Weights of a small GPT-style language model, trained from scratch on English Wikipedia.
Size: MLP 4096 tanh GELU, 153M parameters.
Architecture: biases, tied embeddings.
Training: a variant of Muon for these matrices, 993M tokens, 7573 steps.
Each number is 200 + 30 x the weight over its row's rms, rounded and kept within 0 to 999. Layers, rows and columns count from 0. The size before them is the row's rms in percent of the matrix's.

# layer 3 MLP down (transposed), 4096x1024, rms 0.0356, rows 3634-3688, columns 320-383
104,217,209,212,228,209,155,184,226,212,213,166,250,142,218,199,180,178,214,264,172,184,177,147,230,205,204,207,191,203,217,180,233,176,207,172,247,195,186,154,156,224,228,229,189,198,178,203,129,227,202,192,201,148,219,185,202,208,182,141,229,222,126,189,212
104,184,202,213,225,179,192,247,161,193,231,177,164,183,218,204,168,190,164,223,186,235,157,243,214,214,192,205,193,162,215,183,235,238,242,208,210,171,196,222,205,226,231,248,193,182,204,221,190,179,181,206,189,203,207,152,185,204,128,168,184,189,169,200,178
104,191,142,231,181,202,172,168,191,245,147,195,201,228,210,221,205,197,217,179,181,193,173,255,194,223,203,203,231,233,170,220,216,185,193,182,183,249,188,184,170,177,187,211,123,236,168,146,202,192,221,169,177,198,236,185,229,207,136,234,136,184,192,206,186
113,170,233,206,231,240,203,183,174,163,239,229,274,179,198,214,217,201,170,172,235,151,225,176,210,219,217,239,228,174,148,229,200,189,244,223,222,213,209,249,247,175,163,192,206,216,183,217,183,184,249,203,232,117,189,210,136,179,240,209,186,226,207,186,270
098,278,201,222,168,207,204,199,196,229,175,177,164,252,177,169,186,210,227,211,189,189,231,211,205,175,165,192,259,197,208,205,218,207,173,207,156,173,172,210,195,198,247,146,250,211,220,204,204,215,202,221,159,158,277,206,221,222,198,174,197,167,224,214,204
095,167,155,214,179,205,264,235,255,209,192,180,209,177,262,214,238,183,247,162,218,265,247,173,161,243,227,225,244,223,183,235,209,140,197,190,225,163,243,197,167,199,157,160,176,232,152,198,251,214,188,148,198,184,168,240,185,184,177,180,193,212,208,158,234
097,201,196,236,182,200,286,167,173,204,182,213,178,126,147,169,210,159,186,215,179,179,232,211,171,207,212,163,218,211,211,229,226,256,217,193,182,209,157,208,244,162,206,189,189,191,277,217,154,185,224,275,182,198,233,205,169,175,209,195,238,223,190,220,153
102,201,195,222,255,185,199,116,149,197,249,167,119,171,162,215,154,189,193,197,216,164,200,192,223,202,245,211,254,224,202,246,196,140,195,154,217,206,149,157,233,197,189,231,249,208,162,247,209,172,189,202,240,252,157,116,196,168,227,299,219,162,210,218,144
104,196,168,198,220,173,180,184,222,192,209,213,172,213,166,212,188,196,211,225,228,204,199,252,271,224,233,231,179,158,215,169,175,199,222,185,267,193,189,205,205,239,241,188,236,192,210,229,219,196,140,198,158,145,185,249,216,221,209,218,200,158,130,251,197
099,162,186,167,215,161,214,231,247,200,211,235,157,196,161,169,206,156,234,175,198,231,195,183,204,142,155,216,237,159,192,170,208,195,234,135,261,204,186,203,219,160,174,282,240,216,205,105,210,185,165,216,213,178,156,223,159,160,258,210,196,255,168,200,121
096,230,143,185,176,220,308,221,216,240,183,192,183,252,214,249,190,167,242,215,190,151,227,221,178,213,235,209,192,227,163,179,186,215,233,250,212,228,223,235,183,231,228,209,185,237,179,197,210,182,185,162,220,189,169,230,198,142,183,247,214,149,187,190,208
104,145,115,245,203,183,229,160,227,208,156,194,193,170,229,214,230,197,236,238,183,239,233,233,202,178,178,202,228,194,160,230,197,188,228,146,204,183,231,219,218,209,173,255,149,158,205,195,215,140,209,226,185,166,203,151,224,203,164,124,232,180,176,220,210
110,164,230,204,246,215,254,216,204,187,178,203,251,124,230,163,211,200,169,143,231,212,273,209,198,200,194,216,187,186,224,103,207,197,198,244,202,246,152,199,185,211,217,222,271,210,195,221,123,200,208,204,226,168,214,266,203,175,223,213,210,256,186,190,216
095,204,207,187,193,212,209,177,188,228,162,159,210,173,184,169,204,207,211,214,248,217,118,187,194,198,224,210,221,201,216,177,213,262,189,196,219,154,222,232,206,193,194,204,224,198,249,195,187,174,203,219,203,189,209,209,253,210,204,177,261,209,158,226,203
095,167,161,199,197,178,231,151,164,160,200,238,193,206,197,199,213,184,190,184,220,181,217,184,177,193,149,206,194,252,233,187,192,190,248,216,173,207,257,163,215,217,239,159,133,202,215,214,208,139,213,285,193,203,209,207,217,202,231,234,205,171,225,143,158
107,199,227,193,208,232,223,170,253,227,249,264,177,203,187,172,208,185,178,175,208,202,188,221,222,222,182,218,193,176,194,211,211,178,259,176,223,183,231,168,205,228,226,170,211,197,269,225,174,183,213,126,129,212,243,212,201,174,181,204,187,262,200,152,188
101,218,215,171,214,214,226,222,167,151,205,212,184,233,169,233,192,195,206,224,200,201,214,234,200,180,169,194,166,261,167,190,216,161,251,215,164,198,210,186,190,219,212,197,236,233,217,166,212,206,263,143,164,210,199,175,204,187,187,168,180,156,243,144,209
102,197,184,164,212,228,187,238,251,205,221,189,158,174,154,251,182,182,191,234,182,207,215,185,157,180,219,244,220,227,223,191,195,194,206,243,204,215,209,187,182,143,212,157,210,150,193,243,222,178,224,202,185,245,167,203,202,169,227,186,210,167,197,207,254
106,141,106,156,188,183,269,189,213,218,265,168,200,200,243,226,198,204,195,250,194,227,208,282,180,194,205,229,270,176,210,230,144,211,190,167,122,217,242,211,195,254,159,183,216,206,211,209,209,199,211,194,180,171,210,228,196,265,137,199,230,217,233,185,214
106,221,178,166,228,173,194,204,233,269,200,201,183,166,216,156,210,202,209,182,171,196,253,238,257,184,180,177,151,180,155,259,193,245,219,187,222,195,185,244,192,162,152,183,178,218,165,221,152,190,227,198,253,253,140,225,212,195,175,232,263,187,182,211,185
101,226,254,206,196,128,215,213,241,158,197,211,239,209,197,242,204,181,205,160,212,227,211,207,201,218,225,229,181,193,204,212,235,224,177,215,191,201,215,172,220,216,191,224,177,207,209,220,205,163,193,220,195,219,134,211,195,149,206,174,178,237,246,231,210
090,171,235,189,213,218,198,111,222,145,224,156,209,214,209,226,221,166,196,195,211,219,204,143,209,195,223,241,217,202,201,185,242,201,225,179,234,222,188,222,174,161,233,221,162,220,196,191,236,204,224,198,190,248,155,180,190,212,292,235,216,195,248,171,166
100,205,199,201,249,173,216,157,247,216,221,145,227,238,184,173,221,130,221,203,229,172,169,210,236,205,197,131,173,194,182,164,169,231,182,173,193,227,183,269,211,196,187,149,213,178,208,195,251,230,192,209,209,222,233,212,248,201,176,207,226,217,222,188,246
100,230,197,187,224,192,238,224,173,169,240,214,162,193,170,234,218,259,145,220,182,162,186,175,212,183,171,169,173,206,209,147,236,149,231,197,201,208,170,165,249,176,185,173,193,193,219,184,197,153,211,172,161,194,220,223,158,184,251,142,172,201,191,209,174
097,208,130,198,233,215,169,242,222,177,209,215,215,234,182,184,145,218,133,189,251,236,226,208,184,212,187,167,228,160,188,220,141,205,195,173,193,205,239,181,213,221,178,188,231,212,202,200,227,166,213,190,197,199,144,253,249,210,194,226,209,189,159,185,201
100,190,190,208,182,212,211,198,200,171,220,194,151,180,172,229,170,223,191,141,170,176,186,167,208,181,187,135,224,183,218,211,233,195,209,171,259,205,223,207,200,231,194,223,227,168,242,164,157,167,194,203,226,137,217,157,177,170,169,195,206,174,211,180,177
103,185,166,185,175,185,166,168,162,188,235,224,209,201,197,190,256,213,173,203,279,208,202,160,218,257,249,244,235,225,206,247,236,253,225,177,228,237,263,225,217,164,262,161,153,185,225,210,163,192,171,171,209,203,181,198,221,185,151,238,232,232,181,226,187
113,184,253,200,239,247,212,205,130,184,176,202,232,197,137,221,176,178,200,223,192,256,156,178,178,182,222,186,207,223,170,174,221,188,215,243,173,186,216,204,203,145,164,222,259,170,229,192,202,206,247,226,240,199,268,194,151,224,235,236,175,168,175,214,165
089,185,136,176,233,157,188,157,180,157,236,214,208,188,191,229,257,194,234,216,194,222,214,200,172,203,160,181,196,178,178,150,170,202,150,229,273,199,260,196,148,213,204,215,214,209,193,151,249,183,192,184,155,127,185,253,200,186,212,235,263,193,194,202,168
099,146,247,193,231,175,152,207,239,206,152,183,252,200,267,189,199,225,159,120,247,214,202,186,207,173,199,237,191,192,250,220,251,152,232,176,200,225,154,231,181,181,158,219,194,127,187,198,216,195,241,198,230,202,176,155,197,211,193,197,205,177,151,144,221
103,170,174,202,234,223,211,209,272,181,202,163,171,143,160,158,235,169,201,168,175,239,179,217,195,200,208,195,202,202,144,187,258,253,160,201,236,149,277,208,199,216,201,159,175,177,177,201,257,178,186,206,162,240,228,240,186,184,166,166,207,208,231,267,230
096,220,226,216,134,189,189,225,243,191,173,192,218,258,201,165,194,231,184,208,207,246,219,217,216,224,197,195,204,171,210,197,159,215,182,189,241,156,129,157,161,147,200,219,211,186,172,214,143,152,171,224,251,223,145,217,192,247,218,188,202,219,199,185,216
100,227,203,171,130,204,226,162,181,179,229,222,213,183,142,166,235,167,194,214,264,148,193,136,176,169,230,144,226,230,150,132,230,192,183,155,184,188,166,192,182,168,274,193,214,165,196,253,199,224,218,176,177,230,235,214,188,207,181,225,156,214,230,221,227
101,206,289,149,237,180,157,233,201,202,117,215,113,200,240,187,224,211,178,255,182,204,195,161,146,195,211,186,194,180,241,188,167,178,191,226,114,237,202,167,210,205,149,184,242,226,223,156,238,235,145,256,235,185,226,245,219,206,167,207,185,260,206,222,172
098,164,206,201,247,189,221,168,193,165,211,215,164,202,177,198,184,240,188,164,155,206,248,290,167,224,225,177,201,208,182,187,241,203,182,185,261,189,194,188,179,210,175,218,155,186,195,270,198,176,180,244,212,173,237,184,232,186,204,178,231,162,220,190,160
096,223,210,172,219,200,252,161,177,196,201,217,216,195,177,210,214,176,171,225,200,193,182,204,181,211,185,199,197,210,169,243,186,223,204,218,178,145,171,223,234,200,210,211,138,247,198,181,141,217,145,217,212,200,216,215,174,188,255,219,189,201,207,147,218
105,282,254,192,235,195,200,219,158,179,162,184,199,205,183,226,234,173,197,206,215,187,157,142,259,237,218,197,248,215,200,211,199,273,152,178,232,192,145,219,183,251,205,206,202,189,223,213,157,262,236,212,236,189,166,230,160,159,220,190,235,179,230,173,204
092,180,157,200,192,212,234,120,214,184,211,202,182,157,216,184,150,225,252,143,196,199,189,197,249,246,229,192,178,155,166,202,177,235,270,193,175,197,201,204,165,199,176,236,155,113,194,204,172,260,162,247,168,174,187,194,238,201,196,208,205,165,190,222,235
098,171,235,206,254,214,271,189,177,179,187,211,179,169,179,201,222,177,183,216,227,216,182,236,219,158,176,191,212,213,151,177,197,227,157,225,211,254,233,186,197,183,118,234,203,250,174,211,186,179,223,202,185,164,209,208,156,238,212,206,262,230,228,134,206
101,205,177,202,240,195,229,241,180,201,143,219,170,223,220,151,179,211,234,223,127,178,221,170,214,226,248,197,206,156,212,209,234,181,210,238,175,158,240,200,241,233,181,233,187,212,178,229,197,230,206,219,185,205,150,197,205,211,196,167,219,253,182,202,175
105,213,212,198,192,187,234,247,189,226,234,212,234,169,195,136,209,183,173,222,167,246,204,212,166,260,184,225,179,189,233,218,222,187,141,179,180,201,241,209,192,217,172,203,234,182,198,214,228,200,242,151,191,204,234,224,180,255,144,178,193,157,188,161,216
103,176,208,178,191,205,221,205,193,231,259,209,171,185,206,193,223,200,194,193,181,199,196,239,218,173,230,198,184,253,228,188,236,163,215,196,236,219,167,196,245,229,202,196,233,231,196,191,144,202,195,175,199,197,210,164,139,239,229,207,157,296,157,176,160
102,125,160,157,197,167,209,193,212,189,169,203,150,173,287,209,197,227,150,184,193,212,125,244,241,173,151,214,205,211,170,171,226,208,225,182,239,199,191,172,204,202,196,188,206,218,214,184,188,178,204,198,165,208,190,211,227,178,208,170,217,179,209,212,217
098,238,236,242,204,157,225,155,170,190,272,213,209,253,173,193,160,248,214,142,247,172,202,244,212,190,202,192,283,202,164,180,191,166,163,260,217,204,211,166,228,228,181,179,242,186,155,143,210,227,199,195,193,216,185,179,168,196,189,249,202,192,213,161,205
085,221,255,189,201,220,252,176,219,206,194,233,177,213,244,205,165,198,177,189,270,183,215,127,175,221,238,96,219,194,266,179,218,258,159,193,212,200,227,216,187,209,223,273,225,181,206,190,203,217,233,186,194,213,193,150,222,188,279,159,224,237,212,209,224
106,196,222,179,198,245,240,193,114,127,232,222,207,240,216,184,161,214,202,206,173,220,201,237,227,211,217,206,204,178,179,218,205,194,220,253,240,232,167,191,197,206,209,218,220,165,202,171,163,237,218,222,198,207,211,170,170,180,201,186,243,180,164,204,144
105,159,200,216,192,173,148,267,225,239,235,184,175,160,236,195,194,256,184,176,222,183,156,187,260,209,226,176,158,224,191,196,180,202,153,188,197,151,206,183,231,180,185,203,171,172,230,202,229,230,227,211,205,199,204,199,180,196,170,195,170,155,189,172,170
096,184,182,170,189,248,219,263,182,194,200,209,155,161,203,143,183,191,160,212,160,222,204,256,147,193,222,216,210,238,194,219,147,176,231,144,156,187,154,206,262,171,176,185,233,231,232,169,165,259,193,268,240,219,238,169,201,198,227,271,218,220,146,205,234
100,195,209,230,198,203,179,164,217,213,190,193,191,115,221,158,275,202,247,174,156,212,107,180,169,168,193,165,203,174,211,178,233,214,201,223,251,175,229,220,168,211,185,196,173,168,202,177,181,212,219,175,169,172,216,209,195,208,207,240,192,229,177,200,194
103,216,178,178,197,226,123,196,220,201,171,199,188,208,145,257,201,220,205,203,256,217,141,209,183,123,279,201,181,144,219,224,225,209,168,210,166,167,148,197,146,253,212,198,268,192,230,156,197,154,229,212,238,222,219,206,190,178,195,160,243,214,211,158,224
106,216,197,257,172,219,161,148,196,162,172,214,223,166,242,210,189,217,211,154,242,209,203,185,194,163,225,204,248,155,180,244,182,214,207,224,227,252,224,180,256,177,234,270,262,227,234,222,248,191,198,196,235,208,203,181,255,175,173,214,167,226,167,160,167
098,138,207,160,193,180,230,178,204,155,253,225,175,199,206,157,182,181,136,253,224,220,205,183,157,168,243,172,235,213,255,205,206,164,207,138,204,238,182,233,224,227,202,210,215,213,269,208,214,233,229,218,159,233,229,151,208,243,188,145,214,218,171,166,165
098,215,117,203,209,237,203,262,236,179,235,231,151,178,200,199,160,188,195,196,187,208,221,156,224,172,206,213,143,192,167,197,185,171,162,173,182,179,174,243,216,210,203,215,186,229,205,169,215,178,188,247,165,217,199,219,194,258,194,194,192,221,169,163,243
099,204,159,292,133,239,206,165,228,231,207,168,138,195,202,189,201,167,226,177,288,232,186,253,259,204,229,219,208,246,198,219,233,159,197,190,179,223,192,214,180,203,192,213,222,206,178,236,189,209,168,252,171,146,162,220,230,217,242,192,182,295,236,149,241
097,186,192,223,174,143,227,253,247,166,147,171,197,202,239,231,198,274,180,244,204,210,213,226,189,165,199,231,204,171,208,111,122,174,211,180,233,104,212,192,214,143,190,219,195,219,164,197,223,149,199,233,169,203,198,208,194,189,211,239,217,202,183,197,236
# layer 3 MLP up, 4096x1024, rms 0.144, rows 3635-3688, columns 320-383
106,220,163,236,181,188,248,238,206,120,240,192,215,199,259,208,200,200,172,199,201,167,195,176,215,215,178,225,174,214,218,239,178,188,166,154,157,256,187,208,183,170,247,198,223,217,117,198,203,192,200,170,248,322,229,132,210,194,210,209,182,173,222,245,230
104,212,209,192,182,192,185,185,220,195,223,176,217,197,208,234,192,222,184,214,145,155,183,227,223,243,216,271,144,187,276,238,174,173,151,172,135,143,221,149,185,169,263,199,261,169,156,168,214,210,180,191,219,209,224,193,243,145,188,195,209,170,190,153,212
110,194,215,223,201,135,247,221,197,217,184,198,242,202,225,216,221,203,183,198,191,164,155,238,268,215,210,182,202,205,106,185,240,144,163,188,154,231,199,233,195,177,216,258,201,195,218,223,212,129,228,232,220,143,249,194,219,195,207,230,245,252,176,209,182
099,194,232,166,210,225,184,215,218,221,255,190,137,164,218,176,182,164,195,220,233,200,200,189,180,160,200,176,185,150,159,224,218,249,178,162,217,233,184,229,231,175,167,196,223,167,221,236,182,194,143,208,236,255,222,199,178,212,162,165,205,115,200,168,210
098,205,255,237,197,122,146,206,182,206,208,173,200,216,229,188,188,260,191,243,210,164,231,239,204,214,140,178,145,251,256,167,192,222,252,192,157,179,186,256,190,220,222,230,188,191,195,167,191,191,166,227,162,158,214,238,233,215,183,246,179,189,218,202,196
098,189,222,177,246,192,197,265,196,196,252,198,176,225,160,168,176,182,136,158,225,200,142,242,218,241,169,218,173,245,196,235,165,245,165,187,163,171,227,217,185,170,196,203,199,179,241,233,257,182,176,206,190,220,210,200,202,161,227,194,271,183,209,198,243
099,197,170,239,223,226,202,210,191,211,237,208,194,197,207,244,206,212,201,190,201,156,169,173,185,171,239,197,183,186,226,222,182,211,211,185,193,202,162,169,202,163,175,198,199,175,174,223,161,272,196,184,220,232,180,169,236,244,203,187,218,182,198,195,234
106,239,153,219,223,176,187,268,195,160,187,166,218,161,215,188,197,230,201,252,208,224,173,181,199,225,261,212,222,180,209,168,156,190,183,229,202,187,170,230,210,203,228,176,206,166,218,146,170,197,208,228,195,203,184,228,224,210,223,178,210,244,210,201,206
100,172,155,223,172,165,224,224,189,225,198,241,228,196,189,222,227,224,181,195,204,214,165,168,213,180,213,175,207,245,208,191,191,193,237,175,186,241,209,202,205,215,254,243,248,169,195,219,247,192,180,214,216,168,177,148,180,186,146,205,197,181,223,199,190
098,193,145,196,173,171,229,191,213,184,145,233,230,227,198,190,200,194,198,214,153,200,218,211,161,173,213,229,183,194,194,237,212,233,264,200,130,150,179,163,178,253,177,178,195,199,201,273,223,219,177,186,173,213,154,215,145,145,178,181,205,239,232,180,167
104,175,152,200,164,183,208,202,188,217,185,210,211,204,231,247,234,202,265,228,218,188,148,152,267,211,217,183,222,235,225,175,205,176,175,201,207,198,210,210,202,210,183,217,168,141,205,193,253,185,183,202,201,211,196,207,241,269,131,162,190,193,151,176,222
114,214,209,211,185,179,200,201,157,212,235,154,123,246,221,185,238,191,198,249,187,213,221,225,201,200,194,152,165,194,201,165,183,271,216,208,173,206,160,182,235,178,217,206,166,180,209,236,211,195,176,206,196,212,281,253,199,155,211,188,234,222,184,188,265
099,184,185,211,190,188,207,203,206,224,194,207,192,196,240,225,196,248,221,233,203,184,215,231,198,205,184,179,166,255,201,245,208,159,194,257,202,160,174,160,202,219,214,170,219,205,156,187,174,167,184,160,226,170,150,243,207,192,168,202,147,234,292,187,193
101,222,160,206,199,218,174,222,192,147,221,217,241,226,242,208,138,186,162,232,165,213,224,206,187,248,274,207,182,218,197,196,169,244,210,205,221,201,217,161,221,239,208,182,197,180,167,185,209,176,222,246,216,180,205,195,203,202,146,184,226,268,231,155,147
108,161,177,172,196,177,199,185,235,262,249,252,173,191,220,204,165,167,192,206,221,249,221,205,203,214,218,210,249,172,206,219,168,200,155,167,241,194,162,179,190,196,202,222,199,196,178,133,244,270,179,162,177,208,208,176,206,207,203,212,179,177,245,215,202
100,191,221,186,183,220,176,203,267,201,232,210,147,201,182,212,187,189,207,187,204,175,167,190,205,243,241,221,226,245,238,238,141,143,189,205,224,191,265,156,205,183,207,149,166,228,145,209,259,221,166,165,240,195,172,148,180,175,214,204,205,203,192,207,253
103,234,170,139,188,197,181,224,241,176,185,191,200,201,193,233,224,199,202,175,176,221,191,203,139,249,229,197,187,210,189,166,248,221,193,224,213,218,191,186,234,214,160,182,191,194,208,139,193,186,199,247,220,182,119,241,226,187,274,174,156,147,202,245,208
104,188,231,163,232,201,172,159,176,221,195,200,178,180,226,220,164,185,250,185,194,185,175,205,229,184,239,220,232,184,241,211,224,257,212,218,184,232,195,159,164,154,237,231,182,206,227,184,261,257,178,214,187,202,193,204,170,199,243,200,208,190,220,185,190
102,219,147,171,211,192,131,231,245,201,179,193,172,183,193,136,187,197,203,213,195,215,189,260,174,261,167,186,161,180,249,200,139,214,170,187,247,238,178,259,195,191,182,134,228,223,195,180,167,193,202,183,240,216,165,164,187,165,205,227,182,216,204,187,200
101,190,189,269,172,164,147,241,207,176,157,153,179,213,226,252,191,204,211,185,163,238,157,276,151,193,187,184,217,245,229,221,218,215,180,138,216,178,231,157,287,215,239,198,201,192,173,214,169,167,158,177,205,194,216,174,220,164,195,161,202,218,239,158,194
095,241,167,252,203,195,245,215,162,176,179,216,199,185,188,195,215,235,239,149,179,186,225,207,229,244,204,182,260,136,215,231,185,190,200,203,247,190,174,194,196,173,189,207,172,190,216,178,202,201,185,187,166,193,223,170,198,216,194,196,205,168,128,155,166
100,197,238,148,226,176,205,187,143,171,239,160,183,240,200,217,191,201,236,199,176,194,211,271,237,221,226,215,159,144,213,203,219,302,315,176,160,191,199,195,244,159,166,212,220,201,219,236,216,200,182,270,211,186,208,225,189,183,157,196,179,223,229,223,212
097,137,219,237,216,173,201,215,170,257,198,233,259,239,194,168,206,263,211,151,217,247,204,204,227,243,120,220,269,183,193,230,165,194,252,214,186,232,191,251,168,117,225,215,197,189,190,217,229,264,220,180,194,166,214,215,223,196,237,143,227,203,241,244,197
098,263,195,162,143,191,222,236,185,202,243,150,161,243,210,207,204,244,168,172,231,198,208,201,225,181,204,163,198,178,154,209,156,169,233,173,189,249,187,186,167,178,193,220,198,156,202,190,139,185,196,253,251,209,224,171,198,222,170,227,181,223,214,182,229
102,148,169,201,185,153,187,207,225,185,208,198,171,192,173,253,200,203,238,165,243,177,258,217,216,240,182,187,238,201,186,224,217,219,243,150,195,249,152,169,170,222,186,124,214,235,267,206,204,199,219,169,171,206,205,239,221,190,203,190,221,218,201,237,201
099,168,193,218,176,176,166,216,180,216,231,206,160,237,224,162,181,272,183,237,190,187,146,180,184,150,226,235,190,222,188,268,169,201,216,220,213,171,264,218,176,226,248,202,171,229,211,147,144,123,183,196,199,227,259,188,230,180,237,222,208,189,181,205,196
115,231,200,199,200,188,203,199,149,268,184,253,179,227,246,191,173,210,213,195,219,205,183,148,170,179,178,243,219,158,239,140,195,253,236,144,173,182,217,185,197,184,154,211,190,254,196,178,279,208,223,202,193,211,202,223,199,192,199,159,163,196,182,223,172
095,197,229,197,179,175,211,144,166,197,282,183,180,200,193,188,185,214,220,173,189,220,236,232,176,241,266,194,222,186,221,166,184,158,241,168,224,266,209,196,198,210,210,199,170,195,236,203,221,189,235,168,165,268,198,231,219,207,190,237,201,139,205,191,159
098,179,223,175,216,251,215,257,265,213,248,177,235,161,222,209,237,162,221,191,241,210,175,238,197,192,131,150,150,205,222,209,178,204,222,248,203,228,205,228,116,161,198,178,209,208,242,172,247,267,168,210,221,202,173,206,169,224,236,238,207,252,238,198,190
098,196,250,252,236,186,150,239,213,205,208,184,220,212,198,248,214,199,192,203,239,166,178,174,217,189,188,210,228,152,168,164,231,216,233,153,163,178,263,258,203,233,217,203,229,190,210,231,168,142,108,228,228,210,181,217,166,246,208,167,205,192,156,221,207
098,184,163,185,201,182,187,211,183,195,232,122,199,233,171,222,248,194,223,260,195,218,185,208,180,200,256,221,230,224,217,240,166,211,207,191,222,161,177,242,198,248,207,192,212,218,215,209,242,265,217,176,179,155,148,242,220,195,224,223,162,237,235,203,222
099,218,235,210,212,203,185,191,179,210,207,210,280,161,180,196,216,131,200,165,200,252,213,167,225,160,184,182,201,245,195,260,236,189,196,209,230,149,246,168,294,151,187,178,192,196,179,235,177,185,251,194,155,228,135,174,181,241,193,189,223,195,191,193,179
099,239,221,226,145,212,221,166,214,196,156,172,197,227,222,196,195,199,151,251,174,220,182,166,209,213,186,222,189,206,232,210,172,219,234,177,125,184,240,158,217,226,250,165,153,150,211,251,188,266,160,200,205,174,208,181,240,236,246,168,261,173,126,220,183
097,180,174,135,205,213,178,200,192,156,225,164,194,154,178,126,194,229,202,234,204,222,223,194,176,237,234,240,186,212,178,180,210,189,231,219,193,207,225,248,209,221,195,195,122,138,230,249,218,199,185,238,193,189,223,192,186,117,239,208,201,151,155,271,138
098,224,169,161,209,183,203,216,186,204,175,254,232,205,204,211,176,208,218,198,210,176,196,237,222,237,232,219,190,156,229,213,224,167,242,173,212,225,164,264,182,175,140,213,189,207,190,210,184,243,175,168,190,248,181,279,234,195,179,149,191,232,211,193,198
100,251,168,186,230,189,210,245,171,210,205,177,212,229,250,202,208,191,224,275,238,219,142,200,215,226,150,193,177,207,206,254,127,195,213,242,198,186,194,208,208,197,222,234,178,223,152,267,152,227,187,281,176,191,243,224,185,199,241,240,200,142,173,211,131
094,192,150,214,201,141,236,235,153,184,221,187,222,225,178,231,208,154,199,276,203,213,220,224,160,204,146,186,184,241,158,192,189,188,141,235,193,222,226,197,206,181,209,188,182,259,306,180,213,134,217,244,177,201,218,208,191,193,196,173,260,191,280,230,161
094,200,201,177,205,221,206,204,197,262,204,241,224,266,191,209,157,291,142,279,141,201,167,185,282,193,219,202,200,222,174,204,170,190,231,236,168,231,203,201,182,214,209,132,237,240,237,195,111,160,160,248,278,145,204,187,228,223,222,166,172,227,201,172,162
099,193,160,234,169,188,182,200,243,222,201,176,171,243,229,244,203,226,175,164,225,203,264,220,204,235,242,160,160,206,158,178,249,239,173,174,158,276,210,249,177,246,182,190,178,158,213,215,191,186,218,237,229,257,200,172,137,192,201,182,176,247,198,170,154
104,205,145,230,176,218,256,190,252,202,207,219,229,172,231,149,174,189,154,225,227,230,169,264,213,230,182,201,180,218,222,213,214,183,188,145,241,259,202,187,208,223,160,216,185,242,185,210,250,172,188,188,193,142,230,224,163,225,169,156,213,161,203,191,194
103,207,215,190,189,180,164,204,216,183,194,232,165,187,187,212,191,238,214,218,209,189,218,254,207,184,232,199,200,227,269,157,200,215,177,180,183,228,176,202,214,265,196,148,218,173,207,164,154,142,251,211,243,210,244,221,211,159,182,173,229,217,193,172,138
100,173,165,141,242,154,203,207,166,169,160,192,200,207,221,153,165,166,194,182,190,241,105,202,232,176,205,184,205,171,165,225,207,193,211,241,247,212,195,181,252,221,212,241,216,226,231,200,166,169,150,187,164,227,225,182,191,184,182,199,204,181,150,223,249
099,178,193,209,153,180,189,169,199,223,204,181,238,205,198,159,170,240,201,195,186,132,178,182,190,171,225,198,226,194,187,224,190,225,244,203,227,162,218,242,201,205,198,127,229,138,133,156,241,224,212,185,240,214,160,176,232,185,196,231,174,226,206,174,221
091,214,134,218,188,136,184,181,217,205,166,202,178,232,284,151,138,192,210,218,235,179,209,190,246,231,204,188,198,217,222,184,173,252,173,242,166,224,247,199,180,197,204,214,223,229,217,202,188,219,270,217,190,206,207,205,162,210,242,159,206,226,218,204,233
110,235,254,180,182,185,183,144,145,175,178,177,218,198,234,190,189,230,172,218,180,144,175,203,206,244,188,205,149,178,216,196,264,174,146,180,251,186,218,177,196,264,242,154,210,167,180,212,207,215,222,222,207,251,156,236,190,183,184,138,186,200,186,215,198
103,167,178,190,207,237,213,220,178,232,218,185,211,239,179,186,190,155,146,178,223,237,196,171,180,221,179,234,244,209,140,233,187,168,217,216,263,187,217,244,224,278,166,210,257,197,157,221,203,183,242,188,204,180,207,163,216,197,231,235,209,197,223,187,251
105,190,209,246,198,231,220,147,243,213,162,270,187,241,232,173,256,180,182,172,175,183,219,200,170,201,184,166,164,166,227,167,234,199,168,198,217,233,162,212,226,189,220,167,183,207,183,214,205,264,228,214,211,184,203,234,248,174,189,238,129,209,183,190,209
096,222,180,167,150,204,119,233,261,173,207,193,250,233,194,215,170,146,217,140,178,170,171,206,188,198,239,176,254,178,162,140,188,168,227,152,200,145,186,182,206,171,240,207,189,210,223,218,234,230,157,211,174,167,222,232,192,223,204,212,223,156,173,145,228
095,179,218,194,219,152,247,191,187,263,293,213,207,173,229,252,230,227,163,203,213,207,213,201,231,255,183,196,243,243,164,150,228,171,174,264,237,190,244,228,185,150,181,198,181,146,137,225,198,161,188,200,218,250,238,198,204,213,220,191,144,179,125,146,150
103,178,209,156,241,193,158,167,177,245,206,196,187,216,232,248,217,212,190,120,192,221,199,190,202,197,183,208,176,183,181,279,204,193,241,170,233,155,197,185,179,235,211,224,195,212,192,237,145,186,191,208,175,237,202,256,169,189,193,195,150,227,191,211,246
099,239,153,193,166,209,211,227,222,175,216,215,238,188,184,196,184,169,170,262,241,212,193,199,182,168,208,194,210,183,179,191,175,196,192,151,165,198,199,168,197,241,185,191,187,209,173,238,224,201,200,154,145,195,208,226,232,211,158,153,213,212,163,167,197
095,208,188,209,232,174,149,178,224,151,176,236,219,145,225,225,228,260,200,196,174,191,201,201,239,183,242,201,177,163,259,198,189,186,156,161,157,256,218,249,155,251,186,200,251,240,248,224,241,182,187,236,252,152,202,209,207,223,217,227,193,196,174,190,197
097,231,227,205,198,200,250,214,157,240,230,157,216,218,200,204,170,194,187,161,212,245,188,133,212,164,212,194,255,204,208,229,176,219,236,168,230,224,181,223,189,185,167,193,194,158,198,217,185,240,214,145,220,225,202,236,196,204,225,168,240,226,222,161,193
101,270,221,159,204,142,191,191,199,204,196,221,153,141,180,247,171,218,192,160,189,231,195,230,224,209,219,235,210,266,192,195,206,226,202,178,217,192,191,209,159,246,218,163,226,204,216,181,187,224,186,213,233,147,193,168,176,176,197,220,200,162,218,205,178